python train.py --vocab_size=3519 --hidden_act="gelu" --norm_place="pre" --parallel_block=true --final_lr_fraction=0.0 --dataset="wikipedia_en"
Each number is 128 + 32 x the weight over its row's rms, rounded and kept within 0 to 255. Layers, rows and columns count from 0. Numbers have three digits each. The size before them is the row's rms in percent of the matrix's.

# layer 7 MLP down (transposed), 256x64, rms 0.126, rows 239-255, columns 0-63
095:166101085120166090116118101126120107115171087099080128106140103133127110148113126157134097145175138109108167141138076192116186119127151121164073153132150133056089177176206145101153074161149095
096:160149118078137140065080124160141100124103133124083091096132116087150134141113134126123089180149138187153131192116105155183129106126141084204142101111143099155136145101195062155189091134130112
102:183100118089059133123089143151085143150109173069136144124128076165152148080159081094154132137143108100134123125121155064131091121136104128145166116147175102203149195128104158071135140161096155
100:125144123110166122114159121177173104099161119136178135100100150175163098112151068123162049126159145116078093145114108123171103079042127155088105158114125137119138185161123085140139173182116112
106:139121097089135144160139139047093086135130144070164122034146081158071169072195098144118098151189138117149128139130128108122121138136144190119119165148156138138108179143145134113088136131098156
107:124144131177130108190163143147124092138106145128167132116134060103110071127143120170115116182054172129085158186112213165115138157106116124127097102077163126134152165142084102121090118102089142
096:084132105085127131157092109180125141138066124185175183192138138119117133132128205098152156147157117091183149113079131170102092091125100098086153106151160101115133109095057114108130155156120098
107:109133170167120114060120117071092165112098138134120119139186126154118156147175077109157169104137101144111137099118110159106154163175156136094127143131120078145109113179097119232086059113108145
078:089140098152086133112124184087116147159097151103149129126139142110115109086120071182162087147180158193153140162076100052135162140110159174139126139076167106116129135188120102086150133139069139
099:180065138171100166215098148201126137139126103118138072119094164165082129128128157151100092105151117153146115126092120146143128159134110109183147134117109079089143115122132180105103039143103128
075:190148108102129090119138116031125124126182167069160138148129113086119134154166112121137096128118137127094134132146176090159168110133143090184079134132158063157091171180111069104139114124133170
094:108167185142151091088200131133113104172119117127158130125167138121145135027157123136147101082091063141152104077181055105143114144086143153149115121109135149145105146135160140082139122088140170
113:079113154119104101088129106145165183117103123136150147126180048090164090161102127175108089161090155104123108176126147064106118116093106184126158169106145145148152193104130173113116171082151139
078:114147154112132158146102068121142106150153113109061127119110169129147094171084106167142083070086144095152183074114148115172176110124153158177141120112112133102136180106193088128096176126180093
102:063112099111097155144110110083130173054102134139109105148121179125151172153107136074097127117107088141144192149141162161128157104144151119116131058202162108182126135143123095137126064179106142
096:122095213114146135179127137121150111127091104122087112121153182141179106183225080143105114176096130150075128137141171177118149124096078136078145087111100123122105098143124114157112129141100086
080:149055107129150153102096112140142202145094145163114175123089128168142143216168122131097051112156113113149109129125149137100141147143127148115178109149104125098186120035102126122105128091102139
# layer 7 MLP up, 256x64, rms 0.283, rows 240-255, columns 0-63
096:061123107146148121134156128126144125110138118152059110132110166159118102086081113127133216153109159103156184075111148135101143211147143194074075063111126137145115137115114157113131144145106101
100:172107102099117152152162068131128111081173127180079137163098158099145086139062135154090117185130151072089114112159103154163186093178088096128114111117136110170072158164087118125137159130140128
096:110088104140129114162125190179110150137107106113085159161087189157114098165106198154115163075086133114166162140153107137077123157187161107170091136096142202104107121095158137121102085122114137
105:125102045172179188093153123145097120142152114150130101206172167123135092121106098138123179090105100167100127111080115110109099164065156099115136154152130116148141081166073110153137165087138125
113:170159120088203123068066081104165155144110147083154096192156131138180195112136140125136124139118089139114119095109093158105107130145089112079121121135122090092113124149167119173132200119162097
084:134134125145172116143103181142147126127142149159094105078107182121138153092118097102119075119045168148130139127191115118092101135142155082123110125115073195148156113131188165132081199171120156
108:096139115106160146199113107096167090127077115129116109073226116074116113129136162136184147095066136103126115146127115114182129110100100074164144126154179154153108145109146166097111159167164111
092:136117114094186161136146089147112156165108105128101100119104151143160129125128155090104147063094137044174124109212161167136066102145150101100111083149082122133147146079140204125152121130152142
096:099106158170155136093144089088145085124160089152153092119133139168138130099147145103153167084122182166158103143172174124161160101161153090044137113104127181116148134107125115126136158074216162
096:086146184141130132146127108180114102066067131176160099133092120148129120116130141148131113123108113207092215149121135098134114105084077119158149150137102180125196089117086135115141123190119097
100:126136073132097187201093150078166122119140130111105060150107123127168129173090119097091174082148175094103120136106133086100150167151105083152154138140179116151185077189104125152148131117136121
118:135157169113096117124138102134146132139151107149092074156159084163125134108109224184119142135116140107119082153113160121081182110145118074116165174108091093158179112038103119100102153159146142
086:112130047116164162133111152137114144121104136197194102156099125135093106075152117116133170148149152175123133160120106100119146109201126159081050133145114069151150106136116155127175097148063138
105:034125125119148139125123097094161181060118049130157146126109128115115128147101153139106153155124131140139149123092165168145101118140078106068160122107178144149154126065184152115155099176115069
096:065110156082116168101109087160172089125089102164093170137137117109171124187141135116109121174143180085151095133100152183139119147117110133151157089143094050139107139124099078076077153142103097
092:105199104067136126150136134103133090093138166162150151099139123111161133062102158072128157087163133156055125130126107142120058162108154102117169109153144182108122114128121167099185135172150186